{"d_model": 384, "head_dim": 64, "d_mlp": 768, "positions": "learned", "init_std_qkv": 0.0354, "decay_shape": "linear"}
Each number is 500 + 25 x the weight over its row's rms, rounded and kept within 0 to 999. Layers, rows and columns count from 0. Numbers have three digits each. The size before them is the row's rms in percent of the matrix's.

# down: layer 5 MLP down (transposed), 768x384, rms 0.0506, rows 471-484, columns 288-383
# up: layer 5 MLP up, 768x384, rms 0.0505, rows 472-485, columns 288-383
down471 099:525544470453478537535489495495561510505470477475531506481512490519502461501508463516475550471517497452479487504504523482470450527506529511479538493486495530453480480510501489478442506472506477534494531499485486506493498490481500475501517509502483535555524502513506484490488471471498493465
up472 096:514520512469476500488517506450547481433464461537533506497540482466504499464522496503528473515521458529528509495482520506451523498518461520482495515478515486511533494459488473527530451545496490486493515472502536497505482468480478480481488487518507469548465477522545466528536495452493476460
down472 101:507519491508532494503525519469469495501497500509458529507515477493485536529514470529514567503492512446547510528512557453475491458494513481463502476513446475543505505488523500512480473501481459481502533519489478534446526437531516496518567546502474481529476517488514518452477497501525495491
up473 083:520515502492497522521494473529512516494474480528493478550493474493520471515548526522508515516505553531486496528485495508538454523502525480477524508490536495499528501478560528532497444482511504495482466496452482505473512495490499501513493510486453488518495539500472474494491471540487489451
down473 072:534489502544496512465523521502533476504535487469473481466521492491502508513494527526520484520487473487470503546515483531506492485506480522520449531517490450502514467482541490478533566530471451493500499497529539422496540489480527515494467511532506487486550468522493496545542496520483474481
up474 101:541458517499503523509529478481474499543510538528507477515490481516479519500489540455468526460510517464498529527510529489510509505472499504531503463516498530538456487512481472526493483498478525481524519538529471496507469477499535506474449478537453480516522485525478510475487469446513494509
down474 105:502478517512502530545541496513496523476535503508563472505452526531493468473489486496503527515511512520500480457501470500452523502517546500512507518457496502504471510491477491506466505506524456506491494485542479484489503477492519540530509509467509483499498522497533510500498504492513487493
up475 104:526504472508521526517519504517498543522490523536423492503478521500516567475556507506505511487514504521523455509481505498539496509510513523507491504526514505490516463532506486543483475503535535444486533503549493447509520486519504505526515499478518474493469481461450548482506546493482527479
down475 099:484491516490498504535535495472517466474493498485509496473529508512499491503522470513488503485521484482442470494492482491457454539502488541471596540518484482510515512453488525506490467495495492521499480480493517517525519517458497522492496480512513459529470490465455457498552507497492496514
up476 098:492489484496504481502531526508501471508475529523533469547539470470523527485499489490516489509450507513563502474511501497450517502500456513510476475528505512559492509552474502500493481490472514501515488493503505477510498454490482473486523489509496454486516536488514470472515531480473480538
down476 107:492497508491559507528560496503518515487516488510488476504507521473491521487498511483553518532445508473481511507509524487516485520473433529500468493468482481521465505487455512467497519487492509490484475486487541550460498535533465498505524467488522540518479476466516523472491530500543463550
up477 097:505523529514480489482519517482506523537489525461487558502510491492500486524536537504484498447504505505428500512503487507485502505480465497504461480489523543455504551464502485507526534491454512521518491504539505460509511460517496515505479467492468499488511513465514512459470495464529483481
down477 097:483487495580485510483484460490509481438521505517503488553492503508517514473524500484453487525521492496560485478444481476503458567530496507509480478538476470527527533519500516500574537486492520474466473461542503519550449520462493504477509494486521512495517541512489498488510488508481515507
up478 098:513530490482478451495503506536492499566482538510508488485493529486511494528495490516517462537512481468518450514508483512496466511527472495507513515500500517474499494489494494523491499516538498488489510499439503513510501476466500482420466530503514539496525495517493487472527491518523503510
down478 106:512530513527483492509487534514513503525488510522475494529505523479561516496507474487518553517458503510506573521505503494510493481470486550500506507544511489479480523502549488481514513478498480477521506477506505515448510525530506493542488477552493492517508483465486513502415475508503489476
up479 113:494451531491469497482471503504480515509499522528480493508502524451501492500523495502515445568495465522519498460528478492524491500475474477513522458441515526488505502555462496510540470523475486454456504551523485445500500488486491535499529511455492496505487477469508546500491473501532540508
down479 104:533448469491439500496504482503524525494475497495500541526501474477473519508497498493506528491520490488519494506530515481513508501495490517489518502458531477462480526557483471501465522508504511482519497515467480486492530480532496520455491499476481518551481482499479515537527473516489528474
up480 101:558526487492512504498490495534501490522516494527525534506510487459538486527458442498485477451513507459508531520445498495494497510502478479480514456479478533484498505526592505460454541482464551511506535453489484548513490474504489521510502537479515503512508462477495504489489486467499471481
down480 101:482511512506504526519485456504521523525468471477518468462487510452492526519497502498490531499522516512501492502485500490495555465486503549491485537539521494495532422520487484486490506487473507473494453464474498443464464528520503549536490461544449481493470523493496536510488534521532510488
up481 102:512499523497469495503471501481508522468480449430520488499542537549496535496485476480494484527456515537511509507484525486507511486497493505541521517525495503505501513528495495497509494455512484516499470515492506461478456490463500498473544506498475497484517528505466514525572496483504492488
down481 110:491508507519526451554457469490513484519498535507442498469497491461492516513533506491527474523465465513479484478528528466487523508496492514505551513509523501490494465474498495487511473546537502503521534495479526510533521463490516557501457520468485471468500513487457528540514497507495519513
up482 089:513524475501473468453518442491479508508497520505459515495455487500540533549487493563561509487501552504486498500511501500547499474483443519484461515501519555531496490522521486521502488507480451523497477482490487503457511503461513483463447476495538494515533490516530480504506508493492518462
down482 092:515494492498522460470461516492556487455520478454505471475519494493509496489508473514540460470483493454491515506499508494489487552471525481489475463465450468518487503434481488520522493515494526471528510523525514556503462482511505483518468431500482489474497499483507516465519493484497490481
up483 108:472475474512498478494477534513532504517505508489460517515507495475519528484467483491503497460523500502501516514508521531521515512465483484503514500508506508472497553494512482475535519479489455530507499484532477524483520508532521510531486515474475523498531491462487484525526521491504522453
down483 103:497512486465498503503487517475503502537517465507512528524502496505495505465500504502471482503509445521508493528454494527526423507468504476504533489496473548500490476524514491554537531499513484493519477456477495489533527545473507455499520503497521522480493521486481505501526532513492502503
up484 102:512472486499522486494475487469489501527520468521491509521460517498504481451510552471489489558505460536529494458524480459514485480516474537493474539505487544458506488498486474509468507517467467486529514517476565545514479511501484503481492462484488500479517541454535517550518520485508465537
down484 105:542495529470514521518518497490512517485505489469505542521500444501493489518474495517498477522473501531522509524490488505519506503547502518516483430485472509528498504464492485527462508551519496507473511549524492497460511550525509492485469500471515506531451509512545497429469532472538526492
up485 101:522502476514482476522528482512545484515448500541503483489522528494462527474515499542513505491503470487515483506482478515500536489530500488501473497524515496491527468507412533488474495518518504463521539523492504495527482466475481489529479495474472476474529520518556495510504486504516488509